config = dict(
    n_layer=12,
    d_model=160,
    n_head=2,
    n_kv_head=2,
    head_dim=64,
    d_mlp=640,
    vocab_size=2048,
    activation='squared_relu',
    norm='rmsnorm',
    norm_place='peri',
    norm_eps=1e-07,
    positions='rope',
    rope_base=222000.0,
    rope_fraction=0.5,
    qk_norm=True,
    attn_scale=0.176,
    bias='none',
    tie_embeddings=True,
    parallel_block=False,
    extras=['some layers without positions', 'capped logits'],
    init='uniform',
    init_std_qkv=0.0431,
    init_std_o=0.0431,
    init_std_up=0.0431,
    init_std_down=0.0431,
    optimizer='ademamix',
    lr=0.000967,
    lr_mult_qkv=0.4,
    beta1=0.9,
    lr_head=0.0197,
    warmup_steps=358,
    schedule='wsd',
    decay_fraction=1.0,
    decay_shape='linear',
    final_lr_fraction=0.0,
    batch_tokens=32768,
    seq_len=512,
    doc_mask=True,
    train_tokens=250400000,
    steps=7642,
    dataset='wikipedia_en',
)
Each number is 128 + 32 x the weight over its row's rms, rounded and kept within 0 to 255. Layers, rows and columns count from 0. The size above them is the row's rms in percent of the matrix's.

# layer 5 attention key, 128x160, rms 0.0411, rows 0-127, columns 0-39
size [ 91  89  99  82 117  86 104 101 118 101 118  94 185  76 102  85  95  97  94  90 109 101  90  88 103  98  92  93 100 108  94 113 104  97  92  98  90  94 105  89  88  97 104  98 104 117 107 102  92  81  93 109  88  90 102  89  91  99 108  94  92  95 108 101 130 112 105 150 152 101 125 118 103 139  76 145 104 156  95  83  88 103  92 101  93  87  99  92  95 100  89  87  91  97  88  84  92  91 105  84  95  92 112  87  98  91  98  83  89  96  89  79  92  86  85  88  90  92  94  90  99  89  74  95  97  89  94  90]
[[ 62 105 169 121  86  72 142 148 125 113 127 148 164 156 101 111 118  89 124 100  83  94  83 172 110 107 167 100 108 113 154  96 125 181 134  93 134 116 141 135]
 [133 139 128  59 160 152 137 124 189 145 161 166 124 175  96 142  74  56 140 142  91 124 108 159 165 131 169  67 138  94 137 128 104 155 124 103 102 159 123 181]
 [122  92 142  95 153 143 111 175 163 129 140  79 173 165 132 107 100 126  92 104 107 148  76  81 112 170 180  82 138 118 133  95 142 133 143  94  94 100 142 148]
 [171 143  78 173 125  40 138 115 137 103 171 171 107  93 126 141 161 150  99 118 169 156 155 162 160 147  59 167 118 125 109  84 199 109 133 130 165 100  50 166]
 [ 71  90 138 128 142 128  87 177 136 123 129  80 114 139 112 155 163 123 141 119 171 158 123  96 154 143 184 108 146 100 142  86 137 118 163  48 163 108 135 142]
 [ 94  75 119 118 175 106  85 141 132 116 110 107 138 140 164 111 172 131 111 142 113 170 137 136 166  89 152 163 111 106 132  77 150  75 107 108 155 108  67 151]
 [122 126 152 178 110 139 152 106 143 163  50 156 116  91  75  66 118 167  81  88 109 169 123 172 118  97 119 168 128 108 101 166 111 106 119 162 139 147 123 141]
 [114 160 121 149 153 143 170 151 150 168 162  86 120 148 124 211 120 145 136 130 126  68 125  71  81 142 156  82 192 146 143 137  94 186 209  93 140 143 157 183]
 [153  78 164 101  98 115 104 119  94  84 141 156 108  87 141 104  92  98 102  94  89 129 179 152 112 103  90 145 105 126 124  95 112  93 104 168 145 145 111  62]
 [162  98 161 116  53 134 108  74 142 131 124 125 141 135  86  70  92 148 110 111 136 132 155 194 145 144 118 105 106 119 145 150  92 116 102 162 139 183 140  80]
 [140 125 145 170 137 140 108 174 174 175  99 111 162 164 189 153 134 152 138 180 115 115 107  76 144 132 118 145 171 151 122  68 163 116 155 110 132 125 114 154]
 [161  37 108 107 117 134 142 111  63 103 126 153 157  97 122 142  72 110 105 128  58 142 141 144 121 104  87 144  67 137  94 154 147 107  92 180  91 146 131 104]
 [105 152 118 139 152 102 155 172 173 177 133 101 108 138 174 184 147 139 122 167 167  97  95  66 155 174 155 109 143 140  98 101 135 147 166  75 133 110 154 162]
 [184 134  82 128  93 180 137 135 121 143 154 173 141 120 197 105 117 177 104 120 121 141 113 129 123 106  91 163 170 119 109  81 133 106 139 171 157 115 189  96]
 [175 131 122 159  86 156  88 113  85 139 133 115 108  91 102 130  74 113  71 126 173 159 124 172 140 111 135 126  87 124 158 143  97 118 158 113 119 146 118 108]
 [149 111 146 110 113 119 142 142 192 161 142 113 131 135 125 158 143 173 175  77  91 164  69 176 162 151 117 143 125 163 136 147 141  77 142  83 111 194  67 151]
 [ 86 108 155 161 134 104 127 152  91  95  91 174 122  88 166 153 124 168 123  64  85 149 181 110 131 133 148 116  93 164 116 100 151  84 161 190 143 107 101 131]
 [160  98 126 114  82 218 107 124  78 112 115 164 136 133  88 117 133  90 135 112 128 106 141 154 146  96 165 173 107 163  86 163 131 103 141 118 105  90 151 121]
 [132 116 137 144 163 106  97 100 136 141 142 119  80 114 122 134 152 101 157 124 129  89 100 177 154 134 101 141 110 123 147 124 176  62 220  88 166 139 102 158]
 [172 145 156 125 120  94  98 141 155 173 136 141 159 137 121 163  86  90 125 148 181  80 111 189  90 137 133 109 173  87  84  77 113 133 123  96  93 101  83  77]
 [150 144 128 126 146 125 139 167  95 116 119  99 182  67 138 163 132  59  86 108  80 116  86  85 154 127 112 123 139 174 130  74 151 129 125  84  70 167 109  79]
 [162 101  96 135 128  82 149 124 177 154 136 158 186 103  88 151 123 162 127 143  82  84 137 136 115 122 131  74  73 123 134  98 147  97 144 111 102  76 105 187]
 [104 130 147 104 188  90  73  99  85 137 154 122  90 122 111  99 136  93  53 143 117 135 111 113 157  69 116 104  90 109  99  94 123 163 133 119 110  99 164 112]
 [119 118 123 118 142 115 100  58 137  83  86  95 108 130 174 161 107 190 107 132 142  92  60 133 116 141  99 110  70 147  80 141  95 140 173 142  84 116 140 123]
 [167 134 107 125  96 128 142  46 123 116 117 131 148 204  76 133 113 139 168 165 120  85 191 195 142 153 107 161 177 132  92 133 137  89 114 108 182 140 140 139]
 [138 148 114 148 136 102 121 100 101 114 124 173 136  94 106 111  39 156 163 141 145 113 134 109  57 135  60 139 158  97 133 141 125 132 159 102  93 140  58 164]
 [141 144 137 122 110 106 121 134 199 122 123 129  80 154 134 138 147 158 134 162 166 145 132 131  91 203 144 150 165 102 130 105 125 128 179 183  94 119 112  79]
 [167  84 108 152 101 142  81 144 138 136 119 171  89 124  76 115 185 173 141 145 106 135 119  95 148 153 150  96 153 192 120  88 115 117  73 146 148  80 140 198]
 [139 125 133 162 112  90 130 185 178 115 135 139 150  98 135 137 169 122  71 114  57 158 114 114  90 146 118 148  95 109 106  90 133  87 116 173 137 121  74 154]
 [124 121 161 156  72 103 119  84  86 109 166 121 116 179 106 141 113 118 148 115 181 141 152 138 109 165 146  97  88 126 129 176  99  74 172 106 166 184  95  94]
 [163 138 151 175 126 156  92 113 129 107 100  91 170 131 133 127  76  73 169 131 146 134 100 188 129  75 177 170  74 137  93 141 101 113 131 130 160 150 112 141]
 [180 124 138 168 147 142 144 109 165 162  98 140 139 159 177 131 106 148 101 102 171 146 160 195 155 160 139  66  90 161 193 161 110  74 130 145 102 124  93 163]
 [153 121 142 162 105 114 189 139 148 163  93  98 161  63  91 155 143 158  95 164  90 104  71 136 171 112 137  90  69 153 123  58 153 172 138 157 123  89 142 119]
 [100 155 120 124 141  99 110 146 175 160 165 162 140  78 150 114  98  97 100 111 121 118  88  68 130 182  84 183 154 174 142  80 177 124 143 135 136  99 154 118]
 [120 128  56 156 153 136 103 105  92 125 107 181 110 154 166  92 121 155  91 149 131  62 119 126 100 110 122 171 100 151 108 125 114 145 180 168 136 160 102 146]
 [167 162 133 143  84 149  99 118 103 135 101 136 118 163 149  65 142 171 191  90 118 136 153 196 127 161 110 155 169 164 120 106 164 118 172 148 135 116  77  91]
 [ 68  52 105 117 157 115 126 127  75 102 142 114  62  92 115  97  73 153 143 136 136 102 131 112  91  83 132 152 160 112 117  66 131 114  82  85  81  96 141 125]
 [105 198 117 124 172  93 143  70 119 102 102 174 134 172 135 140 124 105 149 163 175 158 117 161 190 142 154 155 162 146 141  99 180  88 118 136 115 180 115 120]
 [ 87 140 175 107 146 135 177 182 120 120 176  88 105 120 138 174 154 194  99 120  81  80 148  78 144 131 144 161 140  55 146 188 121 113 110  97 111 107 175 168]
 [ 84 108 148 165  73 159  92 112  99  84  91 108 104 127 132 141 126 113 103 115 107  72  84  97 106 103 142 120 146  81 159 124 148 190  84 116  67 129 178 102]
 [135 143 164 109 116  95 116 144  91 151  70 158 185  50 121  75 172 119 150 137 139 126  93 135 171 176 177 103 138 156 175 126 151 132  99 197 107 102 138 108]
 [125 149 142 144 118 134  66 124 148 126 154 146 117 127 116  89  73  92  81 111 100 125 107 178 102 149 131 123 114 132 154 149 155 142  93 135  78 123 136 125]
 [162  91 172 154 148 136 203 148 132 185 126 137 107 126  85 147 106 124 171 145 102 121 217  79 137 162 149 105 145 128 117 157 156 155  87 124 141 101 160 141]
 [154 180 136 135  80  97 106 179 153 154  42 132 147  90  81 133  85  79 141 132 136 130 183 155 106  89 166 108 101 189 199 113 113 137 125 125 132 149 116 199]
 [119 116 117 124  92 143 114 115  63 164  91 162 105 107 134 129 177 170 176 147 113 151 135 151 144 149 147 137 116 141 105 169 127 156 164  95 145  97  89 123]
 [155 212 105 129  89 197 112 117 138 136 159 162 129 209 125 127 109 113 152 140 140 100 115 232 110 143 140 127 155 182  96 181 122 140 129 124 126 140 112 112]
 [148 151 158 150 110 122 113 105  95 112 124 164 146 151 113  83 122 188 156 124 194 104 124 171 118 118 127 113 166 128 155 128  83  93 142 124 123 152  66 157]
 [101 106  91 163 136 109 111 118 164 142 203 100 147 118 117  79 100 140 165 125  79 157 136 105  81  96 130  96 108 169 122 135 127 158 107 169  39 142 112 145]
 [142 140 151 107 140 178 134 119  85 171 197 186 111  96 134 111 123 128 119 169 177 110  86 100 129  78 150 170 154 102  86 173 175 170 110 160 126 113 131  92]
 [ 91 150 111 141 106  86 173 104 124 124 131 172 151 112 102 115 122 154 134 141 128 100  72 150 160 147 125  97 168 148 156 138 105 142 185 113 170 140  87 205]
 [107 139 152 163 158  92 158 102 195 150  88 148 130 146 115 123  75 111 181 110 115 131 135 164 166 138 141  92 109 138 210 164 186  68 146 164 121 160  94 133]
 [107 143 178 116 147 145  93 124  89 102 144 136 112 217 143  74  95 145 137 136 163 124  73 148  98 192 175 143 148 163 106 114  83 117 168 154 144 113  91 120]
 [156  89 157  66 151 196  80 182  83 114 126 147  84 138 184 143 152 113 143 113 114 147  88 137 162 165 137 211 185 142  97  64 150 176 101 171 108 126  81  82]
 [187 106 134 112 102 110 133 111 115 115 124 107 135 124  75 137 145 165 107 131 133 114 114 159  85  91 137 132 103 145 139 124 106 154 157  99 163 155 150 117]
 [ 99  94 154 101 122 128 179 165  75 109 176 131 154  80  89 100 132 167  93 127  61 104 140 114 111 164 103  90  82 147 134 168 108 193 124 120 108 126 126 131]
 [189 161 183 178 146  91 125 137 167 125 121  69 129 144 125 143 129  95 109 107 147  77 100 186 119  97 147  92  91 138 156 131 123  83 119  81 122 115  90 155]
 [137 130 157  89  73 134 136 107  98 149 103  89  56 131 125 131 114 109 109  89 186 135 160 117  79 106 128  76 141 102 165 157 112 134 154 128 182 129 155 133]
 [150 153 118 100 111 163 114  96  95 104 100 115 169 150 114  90 165  73 172 130  92 106 169 203 179 128 117 122 149 143 149 181 144  97  85 129 190 131 138 109]
 [118 187 103 167  90 182 116  83 128  99 101 163 143 190 144  79  93 127 146 149 164 135 157 189 112 114 140 117 181 162 111 148 167 142 112 125 135 108  91 158]
 [122 149 140 170 104 100 136 129  92 204 101 140  86 101 123 172 132  62  97 123 177 125 123 146 123  84 138 116 138 153 124 154 163 170 152  97 104 134 155 156]
 [155 161 146 105 132  47  95  81  81 141  85 111 112 147 131 127 150 137 108 152  77 116 118  93 134 119 111 130  96 150  29 125 102 128 185 156 145 135 141  94]
 [157 126 149 140  83 137 105 118 168  97 189 126 112 154 125 115 100 104  70 130 102  96  88 101 107 132  78  82 151 162 102 174  99 140 153 117 128 137 149  64]
 [151 102 112  90 138 162  83  77 174 115 107 130 178  81 111  95 137  57 133 144 138 184 124 156 119 157 116 133 104 145 160 158 134 144  83 125  92  99 157  94]
 [107 194 117 115  52 163  81  96 104 108 104 134 101 144 175 155 109 120 140 147 154 124  78 171  87  96  86 116 137 149  99 109 109 134 143 142 132 139 110 191]
 [ 83 141 109 132 190 124 162 136 122 138 124 121 115  80 148  90 114 125  90  95 109 114 136 131 172 102  91 123 153 101 169 117 171 123 112 158 108 125 136  78]
 [148 142 114  85 119 121  71 120 148 115 103 156 149 160 121 147  84  81 156 118 136 111 125 130  75 191 152  82 132 102  75 117 111 110 150 150 131 125  59 169]
 [ 70 132 147 120 187 129 160 172 149 145 149  88 136 129 142 120  91 140  81 121  76 157 102 130  97 114  85 120 129 104 155  75 117 103  87 210 111  59  97  81]
 [111 119 137  80  96 125  84 129 144 124  99 101 148 207 133 155 123 121 165 152 156 119 117 117 122 169 142 132 167 138  99 106 168 124 145  85 159 100 121 187]
 [118 143 130  77 136 135  65 160 123 133 143 108 113 180 164 155 125 129 175 132 150 117 117 141 154 197 152 124 158 157  71 110 171 113 153  69 121 123 120 166]
 [141 106 157 176 136  98 171 119 127  98 137 179  77  80 134  95 171 130 101  81 140 104 129 157 139 113 122 196  76 141 116 112 119 166 123 103 112 102 112 113]
 [112  77 122 190  99 113 189 112 161 126 114 120 118  57  66  65 133  96 111 103 110 139 149 149 117  73 106  86  76 108 167 149  77 142  88 153 138 143 145 129]
 [104 145 111  64 114 129 118 180 111 100 109  90 136 198 179 180 129 137 126 155 129 120  94 109 124 195 178 117 199 138  95 130 139 112 156 118 143 134 140 201]
 [137  52 167 211 121 126 152 129 141 114 126 164 124 102  53 116 155 120  95 129 117 130 134 167  91  61 100 112  76 111 178 138  95 151  71 129 114 142 111  78]
 [120 178 109  89 100 182 105 162 137 155 119 127 127 218 210 163 157 169 189 130 170 112 120 126 129 159 136 115 154 112 112 146 150 120 169  87 115 138 101 162]
 [113 102 196 127 125 129 135  73 178  99 111 151 154 128  52 122 162 127  99 147  91 181 171 108 122  80 125  92  65 112 131 149  97  91 123  91 159 150 103 119]
 [132 143 116  95 140 141  92 153 134 149 117 137 139 186 154 195 130 144 172 135 154 106 128 124 126 179 144 130 176 111  65 120 141 120 189  84 138 111 131 175]
 [166 113  85 105 138 141 132 126 135  94 167 110 110  98  99  75 139  91  90 126  91 114 156 108 152  59  77 103 126  98 134 142  98 170 100 194 105 145 104 106]
 [153 109 154 163 104  97 136 108 150 114 140 127 130  65  78 108 122 102  76  87 111 165 126 140 115  74 118 117  83 107 158 119 106 143  81 170  87 159 111  98]
 [111 111 129 166  98 139 128 111 131 175 102 125 101 170 137 105 107 142 106 202 115 164 126 128 152 129  72 152 139 125  85 114 108 101 158  60 183 107 168 114]
 [143 134 168  92 130 112 166 183 124  81 204 113 184 108 167  71  96 135 166 138  78 123 132 120 166 115 157 110 148 136 137 121 119 119  90 125 143  45 166 112]
 [115 165  75 151 103 107 134 100 126 133 129  68 100 108  99  76 150 151 108 156 103 143  91 142 152 149 134 132 164 146 138 134 168 174 138 144 128  83  68 204]
 [184 127 129  97  70 202 158  99  52 171 150 183 103  85 131 151 141 151 145 104 106 121 156  87 158 138  77 119 170 162 179 137 160 154 152 121 115 107 167 127]
 [116 129 120 145 134 160 130 149 139 159 201 100 133 107 126 140  98 111 100 122  92  85 124  62 109  43 142 153 108 118 162 109 154 150 133 163 140 117 157 179]
 [ 81 128 213 130 132 155 156 143 120  97 170 105  91 138 124 191 100 117 137 141 125 149 116  93 121 128 159 138 165 133 148 116 174 134 118 171 140 122 135 100]
 [ 93 124  96 106  62 155 151 116 117  93 165 118 120  61 181 143 194 178 150 146  88 141 142 108  94 107 154  89 168 112 186  50 138 145  52 108  87 140  63 138]
 [176 157 114 124 105 110  91 143 143  98 168 143 110 152  76 124 121 107 140 168  81 116 145 197  77 139  65 104 163  77 125 134 141 127 114 124 166 154  82  74]
 [142 123 137  94 115 123 122 136  94 147 136 169 180 116 125 131 213 179  61 100 156  94 139 117 115 113 160  98 107  65 106 132 128 136 130  89 152 142 142 141]
 [101  95 164  98  94 111 101 184 129 130 129 102 131 122  90  85  85 149 109 106 177 122 109 139  87 105 120 128 102 132 112 139 101  73  85  99 153 150 119 146]
 [126 120  98 104 123 156  71  90 182 120 122 131 104 117  88  84  52  62 124 132 164 123 125 172 119  81 152 114  90 100 122 112  90 106  86  67 117 100 161 180]
 [111 113 146  73 167 123 163 121 206  98 187  79 111 130 128 119 116 172  87 130  86  72 144 100 141 156 115 141 121 106 147 104 152 114  87 164  98 113 188 122]
 [100 154 109 102 113 145  88 105 158  60 130  92 142 143 193  75 154 142  82 128  79 162 107 144 136 105 103 127 100 186  84 123 106  52 130  57 176 155 209 117]
 [126 129  90 140 103  84 176 126 159 169 120 139  96 113 115 139 187  44 156 115 149 166 194 148 161 204 160 127  93 136 177  87 131 107 146  93 153 123 110 107]
 [ 82 143  98 122 143 157  75 159 118 122 183 101 145 168 146 117  78 192 111 112 174 189 154 124 160 108  99 163 189 118 126 174 151 150 121 179 149 116 118  83]
 [191 117  96 141 163  99 164 175 177 107 161 202 132 146  82 173 120 105 142  97 126 133 135 137 148 125 161  90  90 165 138  89 120 122  83 114 111 173 112  87]
 [102 131 135  96 160 152 185 138 110 104 139  45 137 122 149 141 139 140 108 125  89 144  97 105 126 164 187 149  64 142 131 142 198 176 105 108 109  70 131 138]
 [131 112 153 131 112 168  76 137 119 164 160 133 106 127  62 150 141  99  67 147 131 133 188  88 119 121 151  98 104 105 106 191 136 162  88 158 141 207 166 102]
 [122 132 127 164 138 105 154  79 101 106 113 114  91 106 108 117 170 120 102 161  85 154 147 142  85 148  49 117 104 104 189 137 157 132  89 182 109 120 117 171]
 [197 137 126 164 156 129  81 128 141 101 184 148 151 162 110 139  91 167 169 137 135 122 143 123 139  84 117 129 153 149 105 123 204 128  73  91 125 104 160 130]
 [ 81  87 144 154  76 170 102 155 147 134 102 154 170  94 152  97 131 152  70 137  75 192 174 111 117 113 106 104 167 161 134 123 153 105 114 138 120  63 139 126]
 [136 133 168 111 138 151 116  89 117 136 105 107 116 121 109 188 133  76 118 125 146  58 195 130 103 114  88 177 154 112 161  71  97  70  89 132 112  88 105 121]
 [107 102 147  63 134 160 125 148 100 121 157 162 120  90 136 190 104  84 128  93 120 201 165  90  94 176 117  79 104 135 173 136 132 159 107 157 115  95 143 109]
 [162 124  86 180  81 131 148 125 104 188  89 130 125 114 166 127 160 135 170  89 112 101 171  64  93 118 100  52 163 115 188 150 161  93 174 108  85 153  52  98]
 [129 165  98  91 158  68 138 113 124  79 137 140 116 163  91 171 150 111 148 136 196  79 108 145 161 129 128 175 171 102 114 130 117 151 188 141 131 156 120  98]
 [199 106 152 143 135  99 145 120  97 105 159 130 152 134 111 122 133 116 107 138 179 160 153 104 105 143 125 115 110  98 118 145 185 136 153 149 168  85 136 131]
 [ 62 117  83 156 125 162 165 166 138 148 137  47 154  67 174 151 101 146 122  92 133 106  73  79 170 106 172  97 168 107 150 121 148 109 103 177  63  89 175 128]
 [101 179 149 140 131 104 135 130 129 154 178 152 158 133 140 126 134 193 191 153 101 122 101 106 120 123 131 149 105 153 131 134 147 160 140 148 172 146  61 199]
 [133 102 153 126 141 115  62 118  99 144 155  92 135 153 159 140 102 140 110 148 104 116 110 109  89 190  59 122  67 113 183 103 123 111 103 103 140 102  79 187]
 [120 147 164 140 146  96 153 136 129  75 191 127 135 137  87 149 116  91 159 105 154 108 115  97 106 148 147 154 147  52 113 190 176 109 151 152 102 110 177 128]
 [129 142  94 104 123  69 131  84  92  85 168 150 132 149 117 117 206 171 149 106  34 166 146 158 124 128 112 213  94 184 132 123 156 157 183 170 128 143 143 163]
 [111 131 104 121 118 168 164 153 100 135 107 179 139 115 156 159 126 133 141 140 112 185 147 109 155 155  72 126 137 112 160 174 177 206 132 128 121 118 196 161]
 [129 112 112 131  97 144 106 100  84  75 162 115  80 154 127  89 131  94 132 128 130 140 125 159 102 196 113 142 123 187 179  97 160 107 132 171 139 157  93 123]
 [122 146 130  76 121 121 152 157 121 142 111 134 114 112 107 111  99 141 116 116 153 138  77 137  97 119 188 120 101 154 110 117  51  75 113 144 132 177  98 124]
 [109 100 159 101 150 156  96 188 150 110 173 107 137 137 180  75 100 180 146 119 131 192 102 189 126 118 179 168 122 129  71 139 128  86  72 152 163 131 127 128]
 [125 154 176  74 121 117  77 179 112 163 103 192 140 124 133 155 133  78 112 129  90 172 144 135  99  53 166 143  99 113 146  81 164 149 114 141 148 119 131 192]
 [115 141 181  89  83 155 123 100 134 100 143 144 131 122 134 114  76  96 170  87 123 113 170  97 139  79 158 119 163  85 138 167 177 166 155 170 116 127 119  82]
 [113 166  85 127 154 136 100 112  98 161 106 137 111 131 157 117 127 139 151  64 154 101 122 132 119 179 180 126 155  95 103 149 179 182 148 150  78 140 115  71]
 [164 127 111 156 148 114 100 104 162  99  68 141 104 147 128 128 163 100 106 117 142 187 146 140 116 132 156 127 135  85 103 140 137 130 147 192 141 137 168 112]
 [172 133 140 137 136 114  77 131 112 111 112  60  83 103 136  95 111 109  88  84  95 159 114 137 168 104 157 131 171 127 130 121  73 171 110  83  94  87  58 149]
 [ 69 163 114 133 132 105  67  96 116 109  82 121 140  92 109  73  99 130  84 159 156 103 159 128 168 111  98 177 129 153  66 161 144 143 136 186 117  98 163 118]
 [146 126  93 190 105 159 166 118 151 101 115 159 167 103 113 139 242 188 121 156 103 165 148 103 113 122  58 145 112 184 163 110 100 139 168 117 105 165  88 158]
 [110 179 111 121 160  95  71 135 110  96 160 134 147 161 112  90 122  71 119 123 124 120 176 104 171 121 122 177  40 140 112 177 119 158 102  74 111  48  74 180]
 [136  90 141 139 144 101  73 158 106 170 107  91 180 103 119 136  68 144 137 155 123 170 107 173 166  43 123 107 131  95 131 143  92 130 139 121 121 153 146 143]
 [161 147  82 134 100 136 171 177 100 123 114 129  78 158  86 121 100 120 125  57  93 135 147  97 169 112  84 102 132 170 132 135 126 139 168  71 130 167 115 184]
 [101  86 137 142 100 101 157 167 182 107 109  81 172 116 133 130 165 210  49 128  87 132  69  92 171 113 136 127 144  91 161 127 159 124 111 125 115  84  92 131]
 [ 92 141 151 104 102 130 122  90 102 100  98 141 144 109 149 118  91 136  76 137 163 150  88 121 196 142  87 139 143 150 144 140 146  82 123 142 163 171 176  61]
 [138 163 103 105 107 163 117 148 151 123  72  75  88  81 208 158 141 112  71 171 162 136 176 110 126 125 143 132  83  77 172 124  89 146 132 208 131 100 221  86]
 [134 130 175 113 129 103  95 177 139 128 205 156 166 110  91 158  77 138 153 123  97 219  99 125 169  79 147 138 177 117  98 155 179 103  66 139 144  76 168 155]
 [123 151 170 135 117 135 153 104 103 162 108 135 127 128 108 123 117  64 107 132 156 100 129 106 199  96 106  91 167 162 128  79 130 181 160 114 127 142 134 144]]